From a checkpoint of a small transformer trained on Wikipedia: width 224, 8.07M parameters.
Each number is 500 + 40 x the weight over its row's rms, rounded and kept within 0 to 999. Layers, rows and columns count from 0. Numbers have three digits each. The size before them is the row's rms in percent of the matrix's.

# layer 3 attention query, 256x224, rms 0.0963, rows 0-48,64-112,128-176,192-240, columns 56-111
125:482445542544577416445497504522538497477505495537523472478526437463538494521518575504533553538520484490458546467422526406453531559519526491501550543459613551541506474498
127:561562529604518514551520550480512487540518474483485461524405518435547491456444504516505490538513479562419438430467494473440529500575435533497520449539501480481558455445
103:478484533451468451562458490542472518480475499562530532436455573497531468532521441479454507471565475606510495533449527476509437452578516486454504542520522507511468482564
107:441529553536591505535494482538543532481532490534451447517475478472537442498434537496526523499491541534496548472461543504459468490529440486466540537517568486517520479521
119:533513489561503522508538520446547544507504480493480473537496451449475491489449487539488537525435539453472477461523525509419555518463469478543505451486517446485523489442
111:543497484527459563509465551507491496471479485415507520528556512558458549487555475515490507517422555484504396550614490561546556492424466478527503458431401474494521527510
101:437501510505534534483543437510481493527520495471455523491469522526542464483475538421473520465492535535523511521481441621543480471521474529540497508541468493472501505452
110:531502503509479481470556406474560535515470476512491508463508451587472470504459528467555516538498442426469540491376481506478513534427479458502534506493576500516431559457
111:495474497523523553535475554455484508527553501419493478526524519428498443486434547474503531512521583501441538484500503506484516550514518549572484571529548484518486477552
100:491510477498452540520481491421556496531480524451518512545499463490500495493464510547472525560457639488442477505509472551487504539457513451556534482478484465532444508518
098:498541458490479530549509541441458482586547528411515489563534592459478532472488503488475504528477597509580470501623491516553527451536557544582495483483412468522581472538
091:498547535441482503504469432535481504465480505461506504503514507461505507466529481454501515465539469544513553592466458518525508445478547538455451436579446500512446491527
094:506514485533474534531437555434548504540537499417507501510512463453501478501448546532488491542467601461451487475516513574419514577476464509581474493448530508522411459514
101:502530513491476481529517479492540437505508555480497569506566508553491569507493449526558421565447418476589419535569453488596564457491463493504503410486468472516534466451
099:481486521521523488516471497441491532545518466470556476500472412383452393510465520468484524467556559491469524470458540576462447573427524542517508511456558516525466488525
096:521506468538432543509512547503562442454514550429505529539529516572548534533519431497497400574446467467545449546589484477495578529494441443518526488475518417561492526442
104:494487523557507534467472499532488554536485460553482488486449497515469436553420561514455553460517527522413548451414504509414498520504584470561479609552552525509396477532
090:507453477552495447516482512381542476550530516416486527578550495484469485528507524543484424528503508526502471491597479443472501575517512431552493469416505442544453495502
095:446503520450532497489536532514394506529531429471494425475466519458512431463539527503462576439586530543426531462471512492442432495495545514479460520488487607505541548519
085:479520503516454485585502520392456534503536451474520477479480538533523475483532505504378499499501525480483487480527539536469472512530481516559526593485506481486534550514
102:438472514501557534455601506570472506472532564560515480441529565394578505472504564495572519562560548479517520490473500461460497439507515486476517455579469516491563468525
073:507485507520436521597471509455426440549524418491433478580501538465504464483434445588456531501499488478417537442527477481462460511554502436512471492482513500490523531530
104:531483526475542505405566534456436579490558441491575476545448494465516468492508572432440557498496607512476495443486511475511444485466467585501541552507473496412548537527
104:538453457547469454516450540489535418476458530487463536527508574506539504486512464512492491533458501549542483446590504456472577474558448395544489485522493468498534539510
088:547525531473490471507516428541529404478447584542498485517540542479549537476498446485551460528510401493554534491471488461554544505520479510447550498576453461531556533452
098:504488524477500554611488553491450465530494409536462465562463596476537492462494445523489594441518460536411550428484456489531449461536473473472550559541457519536527447547
162:545464455540458512445413492487556513520498541476477566511570437511436498535469500503488440539453509482573430525581507537508563502485497483514456447411567475480426463510
100:504452555458531496490523555561485470505538478521531465507504552396572476494489494505478559482585527522472558517474492484501468511505585508456549542517472572504529424546
111:566477493529467547438453461471509513550502541462414564459595481507416519513499462449453491500506488516507465492545480544528524515491530525493479483467568415453473462498
124:555504528467438455481433558462532464559476530480453517563476527519630566527513464502479493508498414512490442511499425430604527482503506527554473477513500445479556481447
113:486490568474569503546446435523574490509497547487525462444533482521543539484475471482435533458478428498474498447500455441453512531522458418486500554480548543512479537456
107:558497512415568529520498423520505586529525480510543523546520538485515532506475523502558440419486479510524464490503500439529480477475479553493569508435481461579435419526
083:468510442522446466584535500460492559496472471531517475548493472595497451469475470582373479442462501546481513532497512561547536457509517454467536540466522501517414514468
091:470542537484477460523490466441512505536511528535486557426520430541465461522479457546464512481457454497515515464484507408521484503503483503482504506476492557491443491468
091:518469495588542537503473532505529515511591430475470519461487497472423399494529499539466541491473579527446533452481502548441477522520450497508557513430514543529504489575
119:470538447545489510466498480504464579465446538543502500469544462492386476529500510467482551501543457536518484554488468537435539541451590495459484519515568520459502561548
093:477500524415553511487522525532560463489453486548511564467459517557487471525527498444531480488534501457491507480519521424455485486528429464482516487530516556537491461441
090:520527511464496462452544546551523453488465531506500562495506497517573557513539470411585448549471445515578452539523546470520478471480448496509469451574445434426559534480
098:535583518469482505457493532507484459504520531472429525499438528553558524518521477517553518472437407492516496527526523484586514470468540553542499569507495412556520493445
093:459433500477547446434522507584499550462502465518504459473501501436562525511479543508526506526577544489584501479525548503456512539459497469444510416472487510491502483539
106:503540521506445421513513510523478491532489494405518539515500504577516502463591445429506459520527486590495478492462461568478462481487456503542521447519529463461564462460
092:491504476462470450560448564490499583501421415559479511562478467515555527484495516563454506423437470515480442490481496464573488455469482581480524517501486554474437475491
090:513449500557418481557532539471464520533468466549506453488531546484517461516505543593414506459545536527425494463467494518521516547498451531534550546471548547542465464551
090:509543529489500450588463429429482511559541455532563515552488442572411519488474527556514463470481463500505526541428515507524402557461396529480553497487524559585440519423
099:471494503564479511467506475479477449463430539525476503429523445503451533486476453458506536503536506509475528457442460536443544570509493474515480502561528484514480535507
096:561512442503555506461461451503443582464475554452473496481487537482459520525478554461551566479473517515480535594546561514495568521493561562495431515455552474488428545524
103:481544529482464436575502527521500546463431513576480463534546494471567502503504455529529498447553463525473493534478454426530507526476457506449532454541509560461494481570
107:457473455568442507482520529494501427546489493477445520430510522523508494475507505482452497515500558512496465433534458503456535497565455444494448459539511472442497541528
074:492518470496492482528472486457494539510502568491500496557504568489579433530458501555471450504502530495423453442536479500550514529569461492504561455444506479514497490539
104:503475508464515509540535543459489452503563482487511467484573536450491582499527532504553450504483498497464518516507452478412520524559427450499498461506556496545501515449
087:486548461537495525455517442483505481485513503404503444517585574514511485512464534452481448466449535526458562450498458525453546492495494510440518435530449486474491473493
096:536472580474516513514503519474553455378580491541519511459531537452574478540537425455497529487482485562547479541592549494447456493524487538480472521514491512587491464481
108:466468501441510501471505543472499486483574492466504508469539518501473489503452614451552424563475499515497512435508464494457525525548468489478583509522557487545561521484
088:465501455498474531448504552525485513469500471480509464537502501478465460488535541593473492517466479475430539493502464508450555545475496451462484475461550514426517530519
092:463530454550519454458477526490494529511483500515463521549471499592528528446479489522507533489508449449482533487473504502557489452511581489491577519480389495473506536519
089:501465519419492517492489510481473545425485570510528506485411478532567478510557547425444519519526467568488484514478498555486507512472471484530480486465460569546515521530
103:493500600416503490556463595528510503546548432562550457482504450435484457532566539519536490547536478541463489494494535456444480514576416485509475515545577547537517485445
097:424510463514478505476471515472497464535488537439448550551534570554506529409568496580515473460501457499539515540515427488507545496488467500524473507475569434408482516509
115:469528429568503529471484511501487492466478525490454587533542572502550533520527526488539511464530530476496502509516578554539500447456547479452488495438479445437487478515
115:488527434561470455506517443512478508505445542428469541480495517584493528484499487560523499471465480433507516545501503547571515466418522486507528458431546467429478518470
096:531497458493532517462541464489514501518431490526485566479510587523518539471491461422456531555477452537542556480512475536548434463532600522526504532487446530529503473537
110:481495438537501522513501478453533551500472577458491566548540494562540540502525485542531513525457473488538466562548521541495511495447523484525494489455537507491505520477
103:513519456543470472564509488539474573505388555530440494496491508530477475473438495488527549460447455495475512463496527486596509484440565490504474493432451493482509500547
092:522472374574460472467490467486515542495503533491510488498490512503483528532426441552508495486447510462494507571555520517518521557492518517507465465535583487433453543511
095:474524472544430494484519481515473535476391549533530513532534496536539549454508522551576536528492423443554512516558546523586504425459619512478522435450445513485462496446
119:549509594476603584452489447470547430525570484452478521478514505469488481509514632466411437540558507570500444483535466520437497481556471473511512510515542480594440495490
101:511494426572521498507495471482478511534496486451456550502457506590457519449442507514550447555474545442507479561560525479502517523462535467564519491481599472499524562500
101:526549512495579506538568487560521477548567493453508438526485492534487428481486540473519525557527516470474529526463488560435522546498455542515517521509583520521505543462
114:537516408530502476444516463475575534509484514496514570516539455558532524487492491548566492495537519464539434561516446573489568524441458501514458493468591457456495501493
095:504444563480552516483499518462457485446487425466539455543538479468504420495505556556470556510525480551452535527527511459446470525509464530497517498559476534557449532465
088:524597456572564560534542451513530483554532458397421513532432519483544487427428494443452520475465486515454463492501423533541450506509532510527450464448532434522499525449
098:533498472511522459462501481498566476467583435483556509475542504531509480440526474487535550552529546394504506519431454550461556554416486556491441491518480465421533561575
112:502461522566532445511491466488449541464455487533481519496488466517523561455498455561541469464470458534536467481478454524531421444501480417508563522434496467479532441466
104:477423592473463494560485529519457490466468509567498481521509507448532486442534481542478517442512502541443509447492532491542444447585468458486569499565385544530496500516
098:451576554446551522501519438489438451552579440468446479590467531473526522511539493526460514515586561503517492479502424531458472468529512486480547511490471422533496488508
125:522437435553470514480450485442539533500458564453472567457524484539475539507480459572486465441417432516500452511504466490621492477426496478574494480435566472532468515496
099:433495613481532511540512451571422440512511486541522493526482512447542415443465525525531522451599493524507531507470504511429475407558513486475564556546437542523527508494
091:510493462532464570532485482534505481448467516457436566503505472563441520473513537460523450460494420542508440587473471569548496522476517491543493476420504466531495551511
122:519495530482438520470421557562529462531511591487449549450493455504590527555496468546489492474463478513549478493531494500630534443522540496520476516440469536538488529487
094:397458505542481513528481559536434452488442472519507534531505508499484506447461457478500540477511549485415477470528488492458367437488466416553518547481473495499506514518
115:469449516541556469500577478444428533592543482460496463496488555533438459494446563421535469501411522488502503476491563451493499446492564449516535505462468457547533476515
086:471491484487476576445441461479548512469544450538468597539543468529480595490555490516503446558503584495517463467550447509598552535484494470519511444495551498523495458530
106:504503486471532541501513634542479516492514495572491535444526447428493492573471541539478523507470504542539550486511551442526544457496524537461460551537435459475457431527
099:524491513506532502505495495494485489512561452450467474498495549494500464516458556533460446499530568450463513580509465481410493519504573511519441491576559449495479538559
100:477460459481523524439469450546509521451472535568465482486499464443402518509538549505498533502556474495473461496488482514484478520518490486486519502534576563500505526453
097:597522534471581469523505516461518446461477562538510505513514525516560529453429457433467479460406486588489464500488542516465480453526459488442525505465472492517549466450
085:490532494442488498487498462519516442532518540559503450524488467571570542469546444442527499504484483594509449464468577500503496412570443412458486518466451514472560492438
090:455513539499536519486495512532523490521471494476550499482455519464533503531482523533532507523464443529464510522433530522509514436584562559504515453471473527528466426519
101:546406472508520450476544526527459542507517531465442547513524461449468373473454467418529577466482502523547501476531487463501529511413515525571490508531490510576497490512
113:472544503460533552461504527563539502470525568556492521523457467510619553408507416428482493533532566571561443508495521504519496472524445457476461494484506505469552529466
090:498497447518493514423463442428502566562595488480502485469507505486446519521510465493488432548440539480502506478526487489572537511533600430508485518460540465535473472559
093:485519461522503451452505534470515464490490444449498540464546500490427495538491523485523481531505567402464542390490446501522559582462491555495516460515528527512463492510
094:523524496417503454580514528541511561509509446439478446491442511421435471646493532445479498476461456533503597494561543470551560587522517513535439461473471446511392529490
100:484463572526472519555452478582463466441479589548489444478517497446580508506450447565473536463534477497427448542523521502478456456510448531508538546555491560473520540510
107:452566480499488507475506520417502471487481447492477545440529548574460499428556556534524519521519498426504470546443522580479536488427461548487475509546538532511473503462
103:451520495479565440505543530518546567559514523513444559500545526482508522509507449432446553543511461493527509514512479474562505472427480510566493595498470444507471490511
110:543493507519489598474483487638474570533584527477433543499472425517529491463503461422489477456444475572466470557573489457515459517441544476522504495496544506514551553503
095:442442519494511427499488483509519485487477555515561469468504493521491497494490475523515485511540451417490458467427460532537533527439433557499501511494515599417566508500
078:509574522547461411452451469490528452555460479402477454532477520560491505504462551518444419535473535536527475515487488448547481484569514487533509487478510574530557508448
084:540511464523506477541551486536549515536486584507474515462525527448467553503562557499507496512433478466545493501527535521468510513474484399447499479508508541447485442478
090:539547533497496490546425488495476561510538491494492512532484554530510578553481453493459551487520525556435444497536413469522513516513480535540466545498474512498558511551
090:507483482500469434456444432467505480547539527494459453494494483542468496474481644591494504495470581555461569459500581507504546483506536507482539513528568541508458494503
090:511490458539499487448568457473476496458513489466550499414460427513454476404509544520523507482461465473517484522551572538497495504428473476508528507488507515481537478443
086:530559465494418510539494566519502442452443470590519542447504540446522481471457501495481565459451474458546490527500519471429513468499490483512447476550428452499542473510
084:449493561494508501476460476517589572475460594495499381512503511548540570487473575451486474474533498434509514511483537466491531583482485527537493442510514513512523533478
086:450507535369528459547535545550552540551499468468517496522517488574500501517543476509469476567522557479481538440511491553554476490492506530486621496441504526484487486451
098:542489456544510489444528462516502440494526469507522526536538533509537531440479456530541473482474466472516478635500557483481442449497451466530505574505546423420551564454
085:492555480539525550519497472492474507485491460560514534498500496510449506542508433524502534542467538463507416485517534467457509469457491441546491522528460514376459488515
095:556529532568439568411540463498464474502487551492492532420486515491484495485434528544547534442468456458535481513478588455487503449513463487522443526504561468462490464431
088:491490562476492585551483429494506544495522508511516490563550476511507539516488445412509476506488445564515497516415413512465513507497539581586471470576478528501505442542
097:517455448634509503428496455485491493463497505523504525406521501514472494478463478524556470460463519466478494545515562492478471424489441413478500536504506464470554498484
088:527544487491380502539448509459481546498426514562495473458537506507442520490447514529533577479464483500530501575427457495479510529502503551505457501475531495472465476506
095:519491449609457513419548456486502485502498508519491552420519542508477522492444462499520493465486487442472488565500534455511427455475420449512512537527522472477486505432
079:562496457464479562516462506518458478572452512508510498479513515460445540508485416499456513446463489535439485465586490500533487509458504496514515509513480486494555515566
084:510516463527606540480582468487522490541552472430537498572516507442544505523566512527490449546504527524507477448522489517566529528551534437452552473525458494546519493487
102:511511460589476519500545484544452464441517517526463461452467522479454532502499509484576526459446508482519474533524539460504457482457453455480539488488526470526592561481
080:466563509518574454503614549538488501483532539496492490518473495475485466528486509433476515560530510468573514528413569594457529497509485422442537524498526527546566480503
095:555484453592491494496564494505482424497512490523456490489481540472513478539435487540542515472514494477523484549476555506521465419511423450482497533490541396452487532504
114:487495484531582472487529522489551508543478475425522498535516542477451511461537543550515507594521489415481506496418516507497497590497534525582512453566531504472433491431
090:536516453529496450490553520530493450505462526502524484473537474503470506466512485481522490525528469508550471512452504581521478467526542481414500427582539505507536531536
097:467454497481499427547596502435508467497468452508522461539506610537580441418579537503553504548547527459467535397422505567438461559556459384523545514517481484521541546513
085:591419511470447474514444450505479490473453518496522588506480583523556421513523508495463481433464470504532442425528548465504505492434490508519589498491492495457507482511
089:494518524481460591525407463464498512537508484465528510470528494503471504508470487520396511537471531504514481498557468474471534580493517589509507486489490492483384466524
085:491542541464513531461546504553494477501516503518505448553515495434480521467539474445502492480550500482505513564472468512469458514523491498461562467525519484548603517508
103:549457425540452529500434460449467526551540552420442566455509485533509485555431482547484474440452484503557435452554509477543548445465522522559416525405511500498467483559
092:475522553506564503515628537500472473474490442503513447535436611488538469487471548468483576522572545463517517512499499487419474540529528517475566464552438477504564579475
095:569462457499486534418481483464502504540533482420466543469455544471552511487453559477483441482490541564541508458546528512484470504483537481508471478473494421562478490542
107:511580552506491604510509502484492476494424513464468506390528460469514458534466477522489499478492495566539505444597539428508511478506503538491479488388488469518439496458
112:505551482546438488493508454529526516529524473525497498537479487599502511517541472510486568521478561498504464471543478423454491529516551455550495471517518439511549605500
102:447479508481499572502455482519486581566519515498451477495526432563454476521483583503513494493506510487515481549428466512447514507477525513544524578479535511520484458487
090:515512464505467501513632487503565444495504509466522520528539523546491589480610480479528464563474523530519524537561542569561476446478482457467509450532489523484560485473
102:443447514471540587510465481490495441482481447472515524452593473481472473554559452519553545515496459469524522425526486445494495427449592504519471502460460570529456470492
095:528532488499522541506595484505436469528535481481541498517492525491488534466536460459530554524547527483510503500510475532442465537530430510528530472534525473452566490493
097:539475517513529421434512488447463519492456486519488481572480567478488567497529533434482515520498474514501462502472480496520472507493499512513506453566485496515547528542
104:503461540498517477543418453501517487465445501533554488566445562521514491496459521554509513444509523454520488451508407454509518510484546468447536528568463506493514505479
084:442451511462473525517412516504528534481469450500542468503504486522502457483571500559483532478479494479436495427487496483464532466504559448525483559482477558491436524479
094:478534557447492589543486483493505513463474512498550519451498429566520513521494479474494531462475471537491531495575442451448485441453497500481488498463514535495529481491
102:478527482558470441556446482526479553543553512464490488470500426562473519529470522537502469426445450519492448504494499486570504513518517513499474541510538502521456519467
106:479535516489508484510508578517566483486469454512514457493538504568541491452544486468490427587464500498444499466512583503475444517495454445510544469481512440493455527423
099:479526482488461595546609493466533502536509498489474445480536473564487503509546451470494460536514471488474481517464491526508436517465521525486506457445535439574559481433
072:548496462573447465415559479509549423508492514500507533466538518494467597548574487516545454533472512502526468512565480482571474472538427504454492470507501432469612493538
115:457462487480468505529493507535537499493420494519502436466523509443457473535522554465587530490488452458510535599465506581439505480428521553519474463471506568520460476436
102:550508568520527430457423466473469463484473463480484532511430593454535437498437532471444486483510540494451472456486472451477519548531461532485521487557479484528514526571
097:513498523499634498415504462477499473489515518515492483453452512427438542511520545500492490516514573521463480455487542424452507489594448545472487496514506459478575432566
103:460560524503498573506571531463489434488530458487522521447588468456440542509545463414484537511541528510428543463460484578568511514448523581510464495508458558506481469522
098:577611505558464495478516433502432509527540538441516424510373498457574509479481401492476505480503511533524493479483513468467505536512488466433522476572500497504559527525
095:482504502566510424481461567520519487453479490491509533525503543439488543489504503561480453540486497528450524498494524499592506513596428480468580521551481453428523485532
099:473468512540512435588443480496541490495537448527532504593460573496518453525440516476467479515529467551476550430446469424477451575518474508512489464505493483484480472473
094:507472461545602462444545516519499449569461509511517503480473486483459512499488545559600513553508473426485453476512526483488599553474441492515504478503524469532519471478
088:413496526520432512559416423493478533463513535552501531462528535537433487429513464414542506494526466445531515469473489475486440494456457555508471510559467563524512484529
101:496491541498551526491486567558503473452517482518468513366491490520462546482469509600464510568547527440467566474462528460499514535496416468510561538533515521498453471520
096:545443488462543456500537544482559532555480474529499514484510508490448476515453555566514437568511488437443479466487585514487566542512479439491515462449542448519505473486
104:518539464533460510531534485471420492557459514470469542503529491547524508431528452486511495448425522551487416542588525550544492455529544509524456539425460475505494613503
095:467484505479520629475528503483550502480471435500562461488506462511419513460566498577471501530497596439546572544480432518497463461520434521546527570483473525439461488456
115:581448545506573542443582465475557549497498501508525483491462467450532539520534513508484451654566565485432544495451518547432503556487461524499577435508528488504468431459
099:534480476471491451503506457494471495528505484446529542501561485487450459450492526495581468547556538424477510510531512554521585523450483478507488469505466514554493540465
098:500554467534449449454497493451419483547513559535495492472491490574522546470502475500492532435399550526495432486553521504449524476494485441527475526448426540496495601508
120:448491469512486455484510561511504465567512507442466562528521549468468472504483511497526521457448488468522488503592537528581507491502574462508457497493445519574436554523
105:574478504499484512419473383455491535456419561474506450510528508546501485479506500492548474462492469477544562587518474509472567539454482473480457454463561536506467458479
103:488489430503454467520501520463493497555539483405467527513573480488489502463475477486479546529471510493515475510526530518535511490450547479522485467465515522550455556493
097:511564467508466546509517439486444467487421472555468463502542507497514528472516441475497540437430415540596493533544571562564537443436502514470452512499447472524555549535
108:475450437539448484452505497486493464479479516470479551524536460514440473484469509502545533449536519473504488580557482537484486535403558511512421490457572423532464544431
106:538392473449448502466468519534433521468517529484520486505582482473501488463499443515476496419470492506505467536585475425522497426449545402468499518446489502524494562554
091:440502566514562503448470472502555523557614510521506517451414480501512483497472562544376510523568582477430497460428509501437467514563488460567558476509526576500456385491
092:516478495501456448503567466496473503498503479437512545500518539543503505458523494519559526427438463520552506545586498481504478490419585458491450504464510478521462590501
086:479515552501496481475498512553528493505462511542600540524432537489523529449535496531493448528492524564503546535453503485447482503490478505501485482518490508502615488530
097:514524430521432474543529529545478514491491458456532525518574484520461497521553473542533557455483475541480541491538500504564477469425503480475445522461507524505513595450
111:456492533478539528498435521554488468461537475570472449499466572439479494516456567514448554513474505470509517464493524467503517439607519519447531552600429469518501468516
080:463596484553473529424462518509507492555566469481506512532528458517497425482507479509455486463454453554500505502509503563509491490431502514507521505483524495530526494503
116:505556509497476488497504529525445463450460530548537479555526532467491554571513440544495533468459532469460484441489465459507462453473478483468529564499480519446552569556
093:522529464500412494462513478530505513553521524507531488477530498539521499517536567526482517471467460515518459552554472476575523431511574488508472561464479546562483558556
087:456477609494498551511487457501487501446483528527529444512449517520544513482507528567453496489584487485547540469434477461518505521586500549420540489572498501497531409473
095:508527531496545511447472474495465530511572539474513468501461524473485481497484466466416446471495525535423530428444422500474468478577463527455559531591463508493514412526
123:525494459536409483505479546481511445546438505487442559509570482452495529528444506489512538487487444519536443548551482492536546484446524502508410485456524530517442493579
078:449455612481505456477499551480486446487553505487549488509486581479541493501465516505500504534579511460505566429436518511530465497536540580434519471512430500553577486531
095:508511476549387493461424511441521469528466445476468599445558489519475450496489506518493486469502481472476450519517470560465530505471524539495480456462568555557490495545
118:518445489546452510444505513443573475489484521379491575529537487497537564527498511498555442525512491525514469537537444469571500450522557580497414511487498425534475495526
107:532493528492535466530494412555570538469568514470551465544475494537528489475505473481481504483475512572595485544504521500473541486563523507502471485440451543511488493467
094:508489503435577544494511467515504514491469512450425516500434505558473436531471451453569510500522451453541488454529512529523457467513531509522561473486505455550410496520
087:513531456587428498527544503533493560545459483511544444577489523463497453509486441520438506480464504533452505504524453433499516532460536459461522479524559535437503506471
103:490481452483564512487548421523536528545552525427498561409526504576531478497458549453552477514510559444501478464531562512441479462500477535559505417440515535467456523456
092:417529505533508437440448552518483496500515516537508559467504501480545439414514487482437455455465559493397514462510488478464446507548406415531546494479530448468565535489
095:482509483531449446498511464417463486487436405499503478551485524433491489504540479458489518486507445503498471518529517559506537542452523430435480472517531525506541535482
110:445562535451603482571487472530508536506556469453520532464538502554565479455497490465532515491519511512473556550465558543490489416517508520518492575456484581531447527522
087:524458462473540554488492494492510476483490542459492556464524498606423602535568509473543469524552457449578492541532557565575514492460468562553476512476521484539475500491
114:453477479540504554470546496522542543567559513496487536419469487509527452546488541548510505567516452520464499458498475531484504501535519439528516454413479533502475496448
108:543473527419508453581501546504470491491454460446383459512536507522491564490549515518522493532493390505574527511479577475524488512487526493544472478447508490562509569486
110:507510492573477486414473493491481504505464485418506531466558473472466431463575430482432475513547610535422461440481507531485449470459475461465545413473582512429545437523
096:560491515491495510592539437432542510559479504430499473578485501513518591520483469505544472478438518576523434480537506458568513473464484501473516454541509465457516474490
091:519520530510480468497550481538455601509482533486452417601431451445569465540479443501466526476462515522447482498489438480485511456518506483432486559517495556509477494501
099:492565442478520557469539428468564504519552517533511540451489487538503480492541479442479495508478603457507469533489508499447531461501432516543514472514499479395512506455
094:443493529519466441476504498447485504443472455570549483471488546470513432457445517516524564426490533471445508507465523503491508533537462492528515535515475524537513560495
090:565510480467502429580527503565410521524441491441493457431495501456413483508482502503594477475510476509538522571544509488498521484491518539458421502499472508500519487521
117:587530495508420537557575437520510473515473528482489416518503489536494577478470406510516527465502483468479502572552511471522528464448490519432489485580484504470522531513
105:530454525465480455576413454395512439540481446474523521437538482550540586447462457545435481473425494469486484518459446456494524511522514471497484557450494503566541526555
109:555467492511452527490481530523475544471471519582530492564464513441463434496434474595501575465543505520447534537520459416574491537519540565434469561561498504495470455530
# layer 3 attention key, 64x224, rms 0.0933, rows 0-47, columns 56-111
093:438469454550508493463501475480443539508488531462577556493491493532535479421522509483562566503590509478502495561517511556490442519493472474479459511492517508547487546510
093:482552482461448453537490497612489518491508453483564503559436537495471577500524497522505560474516450529462527587452562494519389502536496529450522528469499520504492532488
074:532532479480489587505479482496574509571426552520467527515537456555549488469509503515530549458563497525468405520525486516461521524519521483464482413492502482460541520429
101:432467500474550423452509481470450522535505494515570512493558486526484450432469513461609548504595487429538496511490466564532518568537565506526515455484493506507498493502
079:475505536510507463446457513514423431470489520517514510524461530462549497543512472490468508478515471466499565496428550554545440490523502488528468487544467564449516481525
095:538515502507525469491460532480511503531488537543442492503418465499465518572405486500403428505459476547541508481468505481453480481478464481510496517524532516494547467537
102:543549524502526511498527540443420444474577493498421481471479548440540476456452448495417544467463493543535548469505515475508486447495458461451515527478509509463537509568
092:402467517507491469463517530534441478435503440464547496494498527546554550477525540484518547460543451465538513492484537484523448493501504449522537447550482473490519549500
097:496561546492509522501581555524500460461486482508497463508479562428476571533534520507468497545472509529505495413469542484534451459508552533519525537486485497448526430464
091:525452564482486585552539441467522466515456553516452572528505520504478436522474495475514515499482465459476486479493409476505558495508507466494519582505513503487489453474
110:481535529490491488477511544534512513505522466535444479455455409507543591470493513493483488457402503576445500457500535423508514494511457523488540553478506507486504470487
092:494480564477565520461571579496516490501490437445487561505485548474492516561497566442542545568503552499546535463520500542500530506557495529464509470471493479424435503540
105:499543540498544503523555457505548523583510533500511477505503464516472454504489556510524478473475487489525474453490494496562571528484507529538465481479502481513543412520
074:515511505529525499452476563528579467526534610427509528489519389472453537467462431536490470536454531456441477532557466454504502560504487543552497457499522513477490519534
105:520490502494599493499462490448567505593543540499499528530483508478511430498511563520493484502469562573495451434512491459526545527566494521505454495495475571462505420580
090:495539458594484505538482504442559456494497471490524460427484404500508472515474522520447511515486487478472463490434490550437561540455533465566458540475545472501476440463
081:507482475439452433546487564561444467513429495528513545447565542529500476485442485439510511469513453485535472493480489538570468527415457491490505552550509491477500502517
105:546508468513500523473480478529533533518507553523484461431487464510528502574494496558517528459494549541486518501429533522535547539502460568464462479523521519470473412529
089:537433585509562496488520496545460528556507494458494460542467543453498517463485507501525528495524502533394555500477539436486486504573450507528508458555473518479499521494
088:477454470476495509412463488518527502464440479465527539505461395472543518534476505525430402544400495554515429522469457489442511505501466518500465561498534542494557417495
075:516529523484534536542473540477443484529554489571448576447497530572441466495466417480515481457432460446492526446594534529500470423487510485483555487484508526528500557499
101:521427556493540468547474543516522558485499535441520460526475544478506519514532515541503470496495516499550508487551488453490512542511478455533601513504490563513433470497
097:540526486498582471438454514461465476502529536547512419509510455503465479524485407489448462475471548554556502533495537512414480448502492489423464509476541505532509502560
105:543582440534479522497494511462539511468403513437461474433483460521476537550486490484500471538438484522474496453463441504497562512523472509434509501456474503476518481396
091:471506458523408471569586558483462458463522457542442500495494549535539497453491476508571562505537529477518545477516565568535462440469547500518501550461540533514471573469
090:549502564425515547544487467551493445461457459472464510512509554468471463464456485519453514551529530445470464451522542476482451487514505471512572528515545537520393500502
077:475491440504494499431459497461468499542517610561497483480465486532469557479540464540478507509434508564509493553526486530559567507509500562488486491504498457475536482477
151:475455564440504436561562511507439460460510434542481441493484532454522467471474513480459567535546513461522583502454558488495435477553493488441529546546495522524481514534
111:520511428549490499476502545493489540577543533509480486510473472500522503526474471527501462521424491544547500532494506552523535518479513525521455519533487489478474464447
107:470495520492415530469539554584467467443445459553437495529455571438543537415536528520469481516504502493483553530495524502501460489541503545471508478514486486527537550571
116:532601450510492455483511433529629510523488548506531479516473468513551576506534475582510559467463460520518495483495533460512529491490500532415428466449505507448540465490
103:491554492520541535531467480512476514526627468466524510518466425509488500514569483492470523508508504502500468467533542462499480520504458454513547539528512514487462478493
095:547489437555434570555470555475534486601487476537517469521482460524403506541439513485456480470457519538451448552464402540536506541419493574475439464535529516499542468462
097:453540485422527490477505397492431496492481471515540618497517575569485479497501507439570500486468486443538560427520537559555491479500542474431474440539431587503555487507
095:443519526532570506479496564520470450515577538516514534490585531566593455507497524442456496509545542455442513441406474481450541502492498406434509490498546497473466473477
100:493491455530474479561503561500480530558480427506468461513482462440502511574505444476465550522482449573520527499441484530553527522418487569473456502457545436500579494436
104:586551552398532425495494432470532483491529469417514517493559468494505576573434531577515474504469445450500469504436469494535562518519543530506575531489559499543429485527
085:594489482419548455494507523433476470419505547441489555483564484509491497555574476489530488515495447466498541551531491490529519465484567410589458552453457450541515554516
097:467495478478482536532575526557498533498482448456511566465457479554545496472541528456460487527516495488561500484514413575528546493504515467463528479579529514480460527479
110:433508536483523461504469517463449445465601531514525469488493470484531560440535525519447489444467544560526499424507527451549442518562483547450528490432489580519556531476
120:523478479520441433454454573518453467466490371460573547534552525468529430379459474484483445466483544505425562532471544513503489490504553461521463457558470471522489528431
093:492569519473476475612539462478487509491482451471575471487486576546516542392555470541510491514485549514464446470526458510532477541518490476535462449525432446504637545439
082:498555479545437498538499517542560562540428529577520459526492454548492502525452538560501539464514488494497471508531471474499533502447512497450541454539524476506542503459
103:437523450473531495510492539595537497539459564490496494516451537430482532489504561479604471446500524468512494499552503520442542499507512541563494476512462547478491463503
096:524556549531439487564496488550551480550493490493462412430550468474553488464453471502537485486471534463515457457464489483503558539460523560530490517505557461515505503477
099:550482467461486448495504446548421485541404527545446505442454429492479446581438505503527532509476516582526489515447549525470467478500423582423502443542536507462563460491
108:528509536497467581585484462536504458467463495501484460430567473466440498528393484508495548477495504493528529430499479527576560526468506536478434429482485522532474481507
107:530546490541469474494461533501445481488599503515501400497523529476537476431502430527498533436465590446437562484429478505552565488466523559454538547450438501526516507458